From a checkpoint of a small transformer trained on Wikipedia.
Size: 11 layers, width 64, 1 head of 64, MLP 256 tanh GELU, vocabulary 8192.
Architecture: LayerNorm before each block, learned positions, biases.
Training: a variant of Adam for these matrices, 84M tokens, 10225 steps.
Each number is 128 + 32 x the weight over its row's rms, rounded and kept within 0 to 255. Layers, rows and columns count from 0. The size above them is the row's rms in percent of the matrix's.

# layer 2 MLP down (transposed), 256x64, rms 0.0966, rows 198-250, columns 0-63
size [131  89 110  84 101 133  79 101   8 101 121 126 105   9  99  91  85 138  90 140 100  84 103  82  82 103 143  82  83 133  97  79 111 148  97  80 105  94 112  92  89  68 113  93  81 106  97 101 128  94  85  84 108]
[[110  89 119 123  96 104 171 193 163 141 151 152 104 140 105  66 142 168 152 128  49 118 123 210 149 158 151 147 128 135 105 153 145  73  70 137  96 152 140 139  93 172 135 130  92  89 140 193 110 176 141 169 152 110 109  75 131 114 121  93 111 117 139 128]
 [163 142 142 114  65  97 109 138 136 144  98  77 102 146 161 148 157 183 127  72 115  88 127 152 168  60 103 155 131 164 164 157  80  86  55 108 128 102 140 210 123 157 129 103 138 102 159 175 171  96 137 121 110 138 138 107  95 122 116 135 169  87 132 141]
 [121  92 135 104 130 137 174 120 113  75 123 112 121 125 118  88 137  81 112 136  72  97  84 107 116 105 101 127 125 213 128  98 171 147 151 190 106  88 134 189 120 167 151 131 116 181  89 197 151  92 168 132 177 143 169 149  95 122  87 143 109 150 126 165]
 [118 130 123  94 114 130 111 132 181 109 165 130 126 113 146 161 151 140 109  88 119 155 135 104 133 133 123 163 123 114 166 143 105  64 135  86 123  82 104 135  42 159  76 124 123 121 165 173  54 157 206  76 155 129 154 146 115 152  80 133 134 179 192 127]
 [168 171 150 134 115 155 117  76 186 110 186 142 172  68 137 119 128 118 182 162 127 129 112 129 103 111 133  83 175 129 150 113 162 139 101 156 117 122 114 147 188 102  96 180  90  91 111 119  87 125 160  78 143 126  97 200  82  70 120 154 160 120 130  97]
 [165 113 134 127 121 155 135 111 125 109  80 121 109 131 105  80 155 139 125 120 102 136  41 164 185 109 141 142 198 128 100 125 116 130 156 176 118  91 118  94 156 132 184 111 173 168 128 103 218 124  76 129 109 137 150 114  82 109 147 109  95 139 102 200]
 [141 138 138 156 114 145 133 100 123  74 185 152  88 160 113 136 144 156 174 178 143  94 126  89 156  93 172 118 121 102  75 141 109  49 149  89 124 159 121 135 157 127 135 122 135 146 109 135  55 152 192 125 144 138 184 129 105 138 145  81 132  76 116 206]
 [180 112  74  96 132 113  99  80 137 133 119 104 151 196 154 141 169 128 128  96 106 118 151 165 168 115 171  95 140 129 163 104 179 128 132  93 102 104 103 131 124 239  95 122 174 114 104 168 120 180 118  88 127 127  92 161 147 115 155 151 117 185 148 103]
 [124  82 120 151 121  65 109 160 182 152 160 169 102 125 159 144  83 138 127 180  58 139 206 102 145 144 158 119 163  96  78 123 110 146 164 123 107  79 116 127 110 112 134  79 127 127 142 176  73 150 133 146 152 153  96  72 161 123 103 126 114 154 141  65]
 [163 111 103  82 150 120  75 126 163 154 112 141 135 119 134 105 105 163 169 141 122 155 133  92 136 123 166 139 177 179 186 102 141  70 140 153 153 168 112 145 145 111  49  99 142  81 128 182 107  66  81 104  75 127 155 130  87 133  83 170 115 139 172 132]
 [133  95 177 149  95 140 145 143 106 145  81 197  95 121  98 116 102 125  82 101 127 106 147  92 112 168 119 133  67 106 169 177 132  73 109 108  93 161 112 111 185 186 160 121 122  86 101 108  66 144 146 161 139 125 169  74 152  98 155 168 164 161 128 122]
 [107 138 123  66 109 105 112  89 162 110 107  87 145 135  70 114  96 141 111  62 133 168 165 152 139 116 122 135 162 132  78 166 132 154 134 118 155 160 239 158 178 128 137 118 101 169 110 108 120 119 112 160 159  83 139 117 205 103 149 119 147 140 128  79]
 [127 119 124 105 152 132 148 141 119 113 147  95 149 121 143  96 105  86 142 129 124 144 129  71 148 115 145 144  17 172 137 145 167 108 121 126 133 203 109 141 177 109 176 143 107  60 113 174 117 115 100 136 213 114  91 170 141 139 120 154  86  75 126 107]
 [152 128 128  80 128 139 147 150 115 143  98 115 142  93 137 206 195 120  83 191  64 116  78 127  99 108 142 191  78 113  97 122 115  61 104 149  89 130 119 185 141  88 141 138 106 144 177 140 112 129 111 127 131 176 140 165 148 111 126 115  81 123 175 150]
 [117 150 143 143 137  83 143 135 146 112 121 104  96 163 134 141 173 133 109  94  84 166 111 187 134 160 140 117 147  83 162 112 121 152 153 101 118 180  96 168  94 143 100 120 204 126 130 190  82  96  81 143 160  63 112 184  87 155 114 122 180  96 172 100]
 [124 121 228 105 103 122  97 142 163 141 140 136 104 160 116  93 170 100 145  64  51 127 117 192 150 144 153  87  96 190 154 136 159 106 135 114  99  81 119  75 111 126 139 148 141  67 113 174 128 119  93 139 112 119 188 125 157 120 105 107 146 142 138 144]
 [128 134 102 127 142 149 115 120 124 167 125 152 136 111 147 121 151 117 178 112 103 136 152 156 126 168  56 190 148  89 132 142  92 137 163 167 159  59 145 152 102 108 134 150 156  41  87 102 111 150 128 172  93 121 108 156 143 148  46  85 150 147 130 198]
 [105 145 102 129 127 136  77 152  95 137 144 196 176  77 123 105 152  94 117 139  63 121 151 153 173 134 177 179 107 156 128 110 182 166 130 141  74  86 141 120 121 144 154 140 114 125  67  72  87 184 184 142 146 137 154 110 131 150 100  96  92 141  99 168]
 [ 90 111 144 107 180 148 137 107 200 142 126 112 135 150 164 163 150 123 146  97 149 152  63 119 137 128 104  80 143 127 102  84  99 181 179 111 108 182 141  80 122 130  99 136  95 174 165  98 116 121  77 172 128 161  82  77 100 153 131 166 111 148  95  65]
 [126 109  63 133 133 162  97 137  89  90 111 149 131 127 134 192 110 149 152 125 141  74 131 142 210 139 156 104 114 113 146 139 128  94  76 101 112 170 139 160  98  90 124 139 126 141 174 159 140 171 155 107 135 123 129  96 149 153  30  84 111 127 198  90]
 [ 67 107  87 146  33 106 152  72 142 105  81 177 168 122 113 130 184 112 167 172 128 122 138 147 157 149 150 112 111 135 119 125 108 130 143  94 103 112 131 112  81 149  94 123 195 105 134 168 187  97 143  95 187 128  99 140 167  99 102 135 120 160 167 135]
 [145  29  99 137 109 109 176  98 136 114 101 185 163  75 135 131 180 159 148 195 113 125  92 119 113 168  92 108 129  92  83 126  34 180 170 115 106 144 150 156 118 111 130 139 130 103 120 155 127 173  90 119 168 130 122 158 142 146 130 100 115 140 137 135]
 [131 104 208 139 122 165 140 106 131 102 216 148 114 100 146 124  78 141 128 182 138 116 175  99 117  94 127  96 102  93 126 151 109  88  95  55 146 173 144 162 141  83 135 107 119 108 151 134  73 151 130  98 118  97 136 110 101 133 207 122  86 163 132 156]
 [131 127 137 122 124  90 142 133 116 166 128 113  50  94 130  99 174 135 126  78  94 125 102  75 181 143  87 138 133 135 109 131 153 107 101 111 162 146 121 120 122  57 205  96 124  98 142 231 111 111 159  96 124 156 172 185 122 144 128 134 100 103 146 163]
 [107  96 105 119 105  97 119 105 134 114 105 199 118 158 128 141 172 136 163 147 165 100 109 115  71 143 146  83 145  64 122 177 120  77 113 119 169 202 167 167 149 146 125 122 102  93 137 220 157 127  97 127 114  94 145 139 134  91  85  84 176 130 130 143]
 [176  96 198 103  99 170 134 115  79 117 169 164 119 114 131 133 120 126 158 161 101 132 169  82 148 133 149 132 128  98 146 186 124 144  99 129 135 140 118 139 167  87 159 107  75 118 114 148  28 164 150 134 160 124 137  64 113 125 188  95  83 122 171 101]
 [ 75 116 122 155 132 150 115 106 178 161 127 108 100 151 112  74 133 176 112 149 115 126 121 172 128 149  95 129  74 152 160  98 112 181 184  77 110 176 124 132  89 198 108  85 115  87  96 145 105 178 105 103 119 107 100 112 157 115 118 120 126 218 146 164]
 [123 133 122  60 109 106 112  63 176 130  97 130 174 141  58 102 143 128 125 100 116 156 164 129 115 106 133 122 132 105  76 186 135 159 137 132 161 128 246 167 136 110 136 124 114 103 109 150 116 139 136 156 164  63 128 142 178 114  88 136 141 167 136  91]
 [133 115 150 168 142 135 166 148  99 100 117 161 112 168 179 142 139  72 167 165 131 110 143 152 152 153 113 126 101 184 153  97 179 140 110 120  74 104  84 105  97 129 142 105 123  23 115 166 144 132 112 138 112 194 148 140  76 164  63 111 127 115 147 162]
 [103 110 102 132  86 122 131 176 130  72 160 170 106 160 102 157 146 146 170 127 154  87 192 175 108 181 144 109  81 142 113 115 159  96  37 115  88 166 128 118 158 172 135  92  94  84 187 143  92 145 140 137 155 141 124  89 127 131 131 110 174  86 132 120]
 [140 169 146 156 113 136 114  83 189  78 135 142 128 133 153 119  88 162  94  72  75 153 180 151 143  92 147 136 105  96 159  86 155 166 127 124 156 152  95 138  91  51 111 128 154  74 117  68 144 167 146 166 166 133  85 136 142 133 130 100 160 135 181  88]
 [126 104  77  96 100 115 189 103 106  92 143 114 133  78 122 127 143 136  96 126 147 109 154 117 131 104 143 175 120 213 121 111 186 124 110 159 150 135 125 172 152 177 102 107 167 132 125 198 119 169  88  87 145 144 151 195 108 130  53 100  84 108 119 142]
 [134 157 149 138 171 161 148 133 115  87  98 158  89 126 140 144 140 171  83 105 155 129 137 195 152 110 141 155 117  83 135 105  61  55 141  71 124 134 111 111 119  80 110 148 187 186 171  51 145 127 150 168 106 151 118 144 115 155 103  94 128  99 160  96]
 [140 173 160 125 134 124  76 170  57 140  82 109  95  95 101 159  73 138 120 130 140 117 118 157  99 103  84 173 197 148 151 165 145 150 185 173 182 122 125 133 125 166 192 151 125 117 102 129  89 136 145 148  75 125 163 135 104 113 114  90 103 125  69 150]
 [116  80 120 158  99 135 133 114 131 160 152 161 147 134 110 104 151 182 128  95 134 123 201 139 170 129 102 188  97  92 148 107  82 191 146 137 102 131 118 135 128  69 132  67 133  67 146 141 108  97 134 159 125 150 144 154 149 192  67  90 102 142 135 194]
 [234 130 116 133 160 120 145  99 101 131 130 158 186  96 145 106 119 121 113  92 107 110 114 141 136 104 144  82 141 157 140 136 117 140 140 174 158  62 148 125 145 150  75  70 121 105 163 175 151 138 141 133 106 110 149  73 140  85  47 110 118 177 119 173]
 [161  90  99 116 149 155 150 116  94 128 139 137 179 134 128 145 159 116 165  32  95 162 109 152 109 132 171 141  92 151 131 111 156 190 137  44 127 112 102 116 107 113 105  85 145 129  99 187 186 153  76 164 140  97 117 100 105 104 153 119 117 182 157 150]
 [178  96 138 136 137 143 150 143 122 110 142 108  90 121 165  97 135 102 114 115 113 165  81 128 142 102 166 130  36 136 174 148  96  69 183 125 114 185 128 188 141 132  82  79 126  74 181 145 143 162  93 106 125 116 149 103 162 178 110 147 129  75  98 127]
 [ 93 184 155 128 147  82 130 154 155 106 137 120  59 130 165 108 124 104 110 148  80 125 107 113 131  89  65 123 149 158 100  89 170 159 120 160 161  49 127 172 162 158 207  77 135 108 119 133  88 110 165 117 121 158 118 158 133  86 135 109 151  78 101 122]
 [ 87 143  85 146 106 115 176  92  94 162 145  65 178 111 119 150  89  82 108 144 190 168 161 165 140 127 116 133  93  69 137 147 120  98 110 166 128 118 117  93 107 136 102 107 134 140  97  80 101 138 141 161 132 138 169 126 124  94  85 154 174 226 158 130]
 [144 187 133 144 159 124 100 150  90 138 109 137  80 142  88 147 129  97 115  65 149 125  97 101 124 132 160 164 116  84 159 114 133 171 173 108 183 189 151 121 139 139 167 106 113  55 160 156 118 130  58 145 113 137 154  99 104 138  63 115 116 168  57 140]
 [134 103 120 172 138  95 129 155 137 117 131 194 112 116  94 149 171 109 159 160 108 120 109 140 129 162 129  85  78 121 121 165  50 134 127 204 131  50 129 110 133 144 159 154 144  54 116 192 126 119 107 142 191 104 147  96 118 102 123  83 169 141 147 148]
 [ 69 109 165 130 139 148 168 155  82 117 131 151 155 109 124 121 129  90 107 159 157 136  85 159 155 131 214 138 106 101  96  96 115 126 151 139  91 156 118  93 128 160 140 174 158 186 185 168 162 101 124 204 144 103 100  78 125 117 118  96  96  94 149  73]
 [120 165  90 121 146 150 125 130 149 121 192 195  60 131 126  84  66 155 141 170  78  93 173  74 160  78 100 174 132 166 139  96 154 128 125 137 134 105 139  91 110 128 140 132 172 111 142 151  89 174 169 124 136 112 123 193 133 115  92 123 102  98 125 180]
 [126 198 126 121 112 127 148  81 188  87 188 130 130 141 145 112 138 133 118 161 122 185 137 103 128  70 153 106 139 160 138 123 151 115 102 124 114  85 120 101 160  66 119 127  69  64 135  66 134 231 127 148 118 128 131 125 111 112 154 184 114 143 125 146]
 [102 104 109 143 128 162 163 108 140  95  97 161  38 156 161 101  91 127 120 152 113 119  96 130 175 120  44 179 108 135  78 100 139 138 135 110 121 117 158 171 122  90 151 108 121 184  99 194 105 126 142 159 161 154 146 181 178 140 109 131 115 137  71 147]
 [110  80 153 165 157 106 186 120 142  96 112 117 157  81 109 110 127 130 183 190 147 118  79  81 158 108 156 111 127  78 135 136 153  86  87 113 131 121 126  89 164 169  83 172 119 121 166  62 128 184 166 138 127  91 159 153 111  78  99 102 136 144 151  78]
 [139 174 175 138 105  95 119 112 117 107 146 161 113 132  93 105 185 122 123 125  95  80  71 179 140 121 129 166 145 119 144  91 102 138  55  91  80 160 113 147 125 138 146 145 120 143 166 164 124 164  90 164 112 109 180 134 159 128  25 133 118 192 122 148]
 [148 131 120 156 128 145  91 155 191 123 122 177 187 105 145 186  84 144 107 143 120 106 148 110 100 117 138 183 138 134  97  99  38 115 157 150  80 142 117  88 120 144 192  88 131 119 115 147 155 126 117 108  48 112 146  84 161 107 104 104 114 125 170 177]
 [125 132 173 106  94  94 133 121  62 124 111 133 128 158 138 164 158 104 127 150 142 160  83 130 122 121 137  68 187 113 143 167 129 113 136 129 119  92 115 134 108 172 104 213 139  96 172 154 106 103  89 122 131 144 172 109 139  20 160 145 113 154 113 191]
 [113 120 122  82 149 176 111 131 119  95 149 150  80 101 146 121 159 132 101  82 185 133 160 129 163 115  90 117 116 115 136  98  88 146  78 162  91 155  95 168 145  88 119 167 134  76 158 186 136 154 133 175 195  84 196 121 129 101 102 103 121 178 167 158]
 [107 105 197 144 105 141 121 150  95 102 163  84 100 154 109 109 145 141  83 120 206 136 126 150 109  93 139  67 110 131 152 116 109 164 105 124  78 170 130  70 137 188 149 159 111  99  82 143 153 150 137 148  67 142 152 146 118 189  96 140 110 134 101 196]
 [148  91 122 132 223  86  95 142 168 158 132  97 131  99 153  72 176 107 159 128 103 137 121 144 143 130  83 165 114 196 143 181 130 129 125 119 129  28 120 133 124 162 105 170 127 102 114 125 129 149 136 117  96 111 104  98 137 138  44 143 104 127  98 153]]
# layer 2 MLP up, 256x64, rms 0.139, rows 199-250, columns 0-63
size [102 104  84 119 133 114 103  15  97 117  89 113  16 109  88  91 121 109 120 115  94 117  87  65  92 134  58  59 109 104  77 122 130  95 107 123 104 104  99  87  80 110 102  91 108 120 121 134 102 103 106  97]
[[144 191 149 153 107 102  94 158 109 106 121 158 103 157 144  53 110 174 119 118 110  94  83 123  61 148 115 112  90 124 134 119 122 111  64 170 134 139  94 150 121 153 123 127 149  61 174 206 202 170 173 122 107 146 122 139  94 140 104 144 142 113 125 117]
 [114 115 108 114 106 125 128 112 165 106 100 140 104 174  66 148 118 105 119 153 150 113 133 162 114 137 130 132 152  71 167 169 125 148 109 121  78 139 114 112  68 177 217 111 136 128 123 178  61 129  44  73 141 155 107 159 144 124 108 188 161 107 124 137]
 [137 118 124 171 139 138 124 131 123 130 152 158 166 146 145 106 109 119 122  86 176 122 108 142 154 160 138 117 148  91 135  86 139 118 108  34 116 188 146  76 100  95 139 144 111 140  96 190  66 163 145 100 117 138 152 120  59 126  55 167 141 125 195  89]
 [174 133 180 191  72  73 128 133 102 121 161 157 107  92 141  56 168 143 115 122 146  95 131  82 175 125 102 107 155 111 179  74 124  61 135 141 172 166 159 149 127 107 133 118 112 113 101 132 129 136 130 148 137 102 211 127 107 147  96 126 109  79 166 126]
 [135 176  96 142 150  88 101  78 163 127 123 157 101 125 123 109 130 116  86 192 195 119 157 176 123 132 131 113 111  90 148 160 127  75 141 112  81 168 124 109 150 178 104 175 165  86 197 128 116 169 157  88 148 150 133 183 139  75 109 145 118  90 166 143]
 [ 94 148  94  88 125  92 118 100 156 148 146 128  96 193 110 139 114 128 132 130 106  84 144 174 115 117 129 124 148 115 149 194 130  71 134 185  94 184 141 152  79 194 117 139 182  79 190 133 169 140  82 106 135 163 128 152  96 129 122 151 199 149 122 131]
 [ 69  98 143 155 120 117 137 122 121  82 129 146 107 126 170 164  80 144 123 146 145 162 142 123 171  99 138 105 104 140 165  56 133 127 189  93 131 128 166 125 162  99 141 168  87 134 106 154 102  86 112 115  42 107 174  96 118 147  85  97 125 100 198  75]
 [126  93 178 145 122 132 175 105  88  88 113 131 168 163  79  86 160 115 124 130 190 150 106 155  91 111 169  99 118 131 136 110 100 146 146 168 142 156 147 149 125 173 152 233 190 165 127 125 166 107 147 103 153 134 174 152  98 102 160 179 128  95 148 107]
 [ 94 104 132 104 148  72 155  99 119 113  75 139  88 133 185 120 146 182 162 191 155  87 143 115 147 154 136 149 137 155 126 146 192  40 164 130 121 169 147 151 103 106  90 186 121  76 171 115 136 143 154 112 170 132 172 122 134 148  74 135 111 104 122 146]
 [148 163  90 145  89 163 162 123 112 178 101 159 160 173 120  83 131 121  79 104 132 142 146 146  78 108 119 110 147 113 135  95 181 161 128 135  97 128 144 100  64 157 125  92 174  74 197 178 112 135  63 116 122 148  61 141 147 118 136 144 119 150 176  83]
 [132 116 148 180 159 112 116 177 106  89 108 187  65 140 138 122 140 136 128 154 137  67  78 133 115 168 133 130 129 112 142  86 173  93  95 140 125 159  60  68  96 170 162 136 138  79 142 175 136 116 134 107 109 161 160 114  41 100  91 146 155 120 145 141]
 [111  63 106 122 134 152 165 128 138  94 120 129  97 124 127 180 138 102  97 154 101 149 142 188 159 132 175  91 125 162 111 122 183  81 137 189 143 136 140 146 124 183 104 105 127  83 170 116 198  63 123 146 128 166 127  72  83  64 111 135 154 148 101 121]
 [102 120 108 136 153 181 140 111 152 141 105 137 112 116 125 112  83 171 172 109 218 129 116 130 123 141  81  88 168 162 183 144 142 200 105  80 139 138 110  81 152 175 126 113 142 125  87 108 178 145 137  78 157  67 119 111 147 141 137 135 199 111 100 104]
 [143 159 166 139 125  92 131 112 141 136 166 134 103 182 108 165 116 103 185 110  79  76 147 117 112 133 184 148 140  87 122 103 135  40  96 134 120 147 140 152  91 105 181 207 130 110 153 127 179 110 136 114 134  48 144 158 108 135  97 129 148  99 148  82]
 [ 97 114 126 125 105 115 122 168 146 121  73 198 101 146 102 113  87 131 121 163  71 113 155 111 165 147 140 138 115  64 122 129 181 105 124  78 150 130 151 153 100 109 111 214 137 122  79 129 141 101 116 136 109 112 198 169  57  98 132 110 161 136 167  86]
 [131  77 187 142  78 121 136 141 147 132 180 113 163 155 115 112 131 153 159 126  96 142 109 141 164 185 155 123 153 171  95 129 102 124  83 151  93 136 142  81 145  45 135 117 138 130 144 197 162  57 178  83 127  90 159 138  63 122 110 137 130  99 110 135]
 [152 170  79 109 145 121 112 134 108 167 108 138 142 143  86 126 162 118  51 148 163 150 153 141 142 133 155 119 158 123 127 114 133 116 130 106  98 207  91 169 109 207 165  98 176  83 155 104 103 119 181 150 127 155 116 109 126 159  88 135 128  49 185 141]
 [139 127  83 141 146 118 136 160 123  73 176 130 139 171 129 157 161 175  98 155 149 121  46 125 121 160 101 133 154 127 159 130 160 145 122 123 101 203 106  75  66 145 136 124 137  75 154 186 109  65  80 116 106 141 180 127  79 118  92 156 151 123 141 140]
 [ 98  93 152 132 158 125 146 137  90 148 105 157 127 179 117 142 244 164 128 131  86 144 112 187 163 159 176 111 144 155 125 150 164  90 128  74 119 175 123 133  79 182 156 173 104 106 151 118 136 117  95 133  86 126 147 110 127 132  82  83 159  85 129 114]
 [161 185 114 104  67 131 119  85 119 183 101 195 116 180 131  50  87 113 108 108  88  91 166 140  84 159 192 117 138 116 149 159 132 126 154 151  96 119  92 118  90 161 116 124 120 106 191 162 179 118 107 127 107 145 143 123 104 115 124 126 178  88 148 130]
 [116 152 102  99 143 113 149 129 155 121 145 147  82 142  76 134 103 115 123 107 171 111 133 147 101 116 182 114 148 137 149 149 101  79 148 158 133 136 126 110 191 223 123 148 144  92 138 159 140  93 167 114 108  98 139 185  72 136 109 156 230  85  94 146]
 [102 158 112 129 103 101 117 100 123 179 106 148 122 193  84 144 121 121 153 153 128 135 179 156  62 102 140 208 135 132 154 129 134  84 138 180  71 153 156 136  99 194 163 149 133  66 134 175 123  88 124  70 130 134 107 151 113  87 128 160 166 105 134  93]
 [132 136 188  96 163 116 116 117 102 140  77 128 168 136 130 103 118 191 136 161 144 128 131  95 134 211 138 128 123  49  97 122 207 125 125  75 106 159 118  96  84  97 139 157 156 109 152 148  83 139  73 137 159 136 205 144 119 118 112 155 164 127 127 116]
 [160 176 111 140 128 112  68 182 104  89 163 160  96 110  98  99 184 141 123 142 151 105 120 135 174 126 119  91 129 126  94 154 134 116  97 110 161 152 116  96 126 149 134 151 126  76 149 203 116 114 138 136 128  77 187 106 143 150  37  56 124  92  98 117]
 [102 125 117 131 108  79 158 168 122  61  80 144  98 157  99 122  68 162 140 139 154 102 153 160  72 164 131 196  96 162 147 147 147  98 128 160  86 111 155 131 175 160 153 125  88  51 173  98 136 175 156 109 144 163  99 160 103  90 129 139 161 132 125 112]
 [122 106 142 124 153 113  96 133 193 177  65 137 142 187 113 114 126 108  83 158  91 117 160 152 115 173  77 115 100 140 180 108 150 169 133 122  71 131 119 156  78 153 129 146 157  80 183 178 191 124  90 100 102 135 120 136 151  74 142  95 115 169 144 148]
 [148 110 139 145 158 140 122 160 110  83 108 177 102 156 172 133 124 139 137 122 136  51 102 160 111 142 157 145 106 156 149 116 156  95  96 119 109 165  23  88 105 132 153 115 172  81 121 158 110 132 124  96  93 184 141 121  30 119 109 149 155 135 144 157]
 [132 147 122 116 120  83  86 125 169 120 100 166 136  47 108  95 133 153 105  76  91 132 133 133 101  79 141 125 168 112 116 172 165 144 168 131 143 140 179 160 142 102 125 119 117  89  64 201 164  83 172 127 174 110 146 135 132  56 105 115 154 139 109  85]
 [130  70 168 163 107 132 128 146 132 145 146 188 116 120  74 121 116 120  85 136 172 129 146 142  81 146 126 170  81 166 112 113 121  87  89 185 133 145 166 119  97 120 137 175 118  49 218 115 117 134  93 129 135 171 127 106 133 141 109 147 199  97 147 101]
 [129 174 156 154 138 128 137 127 130  59 117 147 111 136 112  73  86 161 147  55 183  90 140 113 135 163 176 121 136  81  82 100 111  74 100 132 135 170 109 147  98 128 128 198 102 103 156 125 103 196 106 156 145 142 159 163 122 148 113  69 148 156 151 165]
 [ 97 174 135 145 113 138  90 139 143 140  94 135  63 131 177 114 104 139 160 157 113  90 118  95 124 155  94  92 127  60 133 149 151 164 165  67 111 107 136  55 116  71 137 154  61 139  95 178  85 135 130  90  46 129 137 159 124 136 106 138 149 149 137 119]
 [131 177 173 151 178 101 118 150 124  78  83 197  97 153 138  81 175 138 119  82 139 113 104 176 112 146 155 112 103  82 149 125 148  99  72  98 154 181  89 112  96 151 136 151 141  90 193 137 123 153 126  86 110 144 183 155  99 121  83 113 170 124 146 116]
 [155  92 171 136 121 136 128 209 135 135 150 104  76 149  89 149 114 130  98 148 117 101  92 162 101 134 192 166 108 124  68 113 180 117 152 136 124 110 131  60 155 120 121 170 118 104 115 128 161  82 142 137 136 110 144 117  93 118 120  84 233 115 179 117]
 [ 93 129 123 162 142 127 154 119 146 103  53 152 113 140 148 147 174 183 168 119 106 100 106 190 120  93 132 115 148 117 153 134 128 117 164 156 154 169 118 138 183 110 139 130 134  73 116  91 159 133 220 140 146 148 142  33 141 145  70 118 122 148 161  96]
 [195 122  52 161 109 115 121 111 117 140 128 174 100  82 106 127 127 114 120  97 176  90 127  89  90 134 124 102 130 135 135  88 153 132 130 175 156 123  88 177 129 147 161 174 132  92 232 144 184 141 170 154 137 102  85 114 123 153  86 147 124 166 111 108]
 [ 94  59 115 138 187 118 135 149 128  92  74 131 105 105 135 138 142 132  78 167 129 139  97 117 143 128 162  71 150 158 120  80 152 149 147 113 181 127 133 131 172 118 143 110 158 120 189 145 190 129 119 170  83 116 135  93 115 128  94 141 128  47 207 108]
 [169  80 161 131 126  53 153 164 101 103 115 111 142 111 126 162 116 134 122 166  93 119  76 152 126 133 139  86 146 149 104 160 200 130 137 126  99 150 154 137 116 148 107 133 144  90 158 114 145 110 131 129  91 137 118 152 114  26 139 156 173  33 154  85]
 [ 97  77 142 116 123 141 162 157 128  96 159 147 121 167 127 133 160 179 135 102  82 115 137  85 153 201 107 118 128  46 150 119 159 166  98  75  97 164 121 127 109 117 191 164  84 143 103 153 130  71 105 103 153 107 184 134 150 131  84 128 145 148 189 118]
 [133 143 115 167 137 153 125 124 158 157 110 146  77 116 129  78 132 122  62 121 169 128 112 186 128 151 141 158 114  74 108 129 184 135 116  69 141 163  86  63  91 146 126 155 107 116 136 147  64 137  98 113  98 165 165 158  86 105  69 161 201 139 149 135]
 [137 113 139 137 159 111  97 114 147 103  98 140 117 150  91 103 159 109 120 200 130  83 135  86 141 123 110  48  66 107 151  98 151 161 146 162 143 139  88 155  78 154 165 110 162 115 178 178 180 120  84 137 157 140  79 122 141 100  92 122 134 212 113 114]
 [107 117 148  93 101  90 142 149 130 155  65 189 118 209  74 116 107 178 141 118  74 115 120 112  89  98 165 177  88 142 169 137 129 109 143 106 140 110 126  82 154 152 161 133 157  91 147 191 177 102 133 123  95 124 178 113 105 142 117  90 112 132 189 108]
 [106 154 224 128 128 142 115 147 131 112 115 131 130 190 114 127  90 143 131 146 125 107 159 141 123 147 133 167  67 129 119 109 139  96 167 127 168 158 108  67 136 146 144 139 110  63 183 141 164  62 104 128  93 137 185 145  68 118 106  83 164  72 149 144]
 [106  76 155 104 137 138  36 118 130 151 154 123 143 136 137 104 141 144 154  76 147 180 112 142 138 182  93 141  97  84  99 122 149 140 123  99  97 175 115   3 121 135 146 168 126 125 105 182  95 119 105  96 150 134 174 147 131 136 106 122 124 159 166 126]
 [207 168 122 153 136 114 142 101 130 129 146 144 115 126 141  95 110 123 107 152 167  69  73 174  53 119 155  77 147 119 133 124 153  75  57 115 137 156 139 107  93  86  73 133 153 103 143 159 191 169 103 148  88 157 125 166 110 119 120 176 118 108 144 121]
 [133  79 109  97  94  95  84 168 101 138 124 144 153 178 108 142 166 104 122  81 141 157 100  79 112 220  91 134 160  96 144 116 164 144 135  98  68 151 115 111  98 147 177 154 121 130 125 155  81 104 133 155 183 153 142 180 139 111 129 159 141  72 136  73]
 [135 139  69 183 164 121 133  77 127 100 155 147 100 135 119 105 125 124  96 133 124 111 124 153  37 117 127 132  93  88 150 139 168 178  52 129  95 125 113  91 115 126 115  97 166  74 177 192 171 153 133 142 133 146 115 132 167  71 118 189 127 129 142  95]
 [164 147  78 128 152  79  94 122 145 100  93 168  50 129  98 136 150  78 139 148 193 126 107 193 125 115 166 141  77 149 136 166 153  72 142 154 103 194 114 120 163 154 156 175 150 109 140 118 139 155 141 124 112 118 142 128 108 122  37 139 151 142 140 145]
 [186 186 163 130 123 109  83 164 120  48  62 150 155 149 115 123 104 136  71 195 162 123 139 139 147 148 115 126 119  96 180  95 141 133 127 158 140 118  97 169  88 163 144  90 140  82 180 191  80 123 112 108 101 123 122  80 148 155 125 135 122 122 110 105]
 [133 103 137 167 123 118 144 137  96 146 122 200 135 107  98 117 121 131 126  53 111 151  82  88 173 166 175 144 162 134 130 128 138 159  43 106 133 142 117 103 131  80 156 141 117 138 181 166 125 171 134 141 106 126  97  67 148  97  32 141 111  97 157 121]
 [157 188  76 156 156 116 140  89 141   3  83 133 137  76 136 125 110 146 131 134 143 103 128 120 133 157 154  85 104 128 135 139 167 161 116 100 120 122  97 165 138 144 130 178 119 101 188 117 170 156 132 168 107  99 151  86 135  90  86 134 131 176 169 147]
 [114 187 189 114 117 161 103 153 125  99  90 107 149 206 121 170  70 177 118 156 122 123 177 127 135  97 145 118  92 120 137 133 177 121 167 121  52 175 121  87 105 184 165 160 140  85 124 149 157 108 117 135  92 100 150 128 125  99 114  81 167 114 130 161]
 [222 140 116 158 143  86  85 124  88  81  93 108 137 131 128 152 113 105 153 129  99 122  99 144 166  88 168 146  97 119 125 112 217 121 102 111 144 205 109 149  95 120 164  97 165 121 192 130  93 152 160 102 123 118  87 149 158 105 123 126 147 125 121  71]]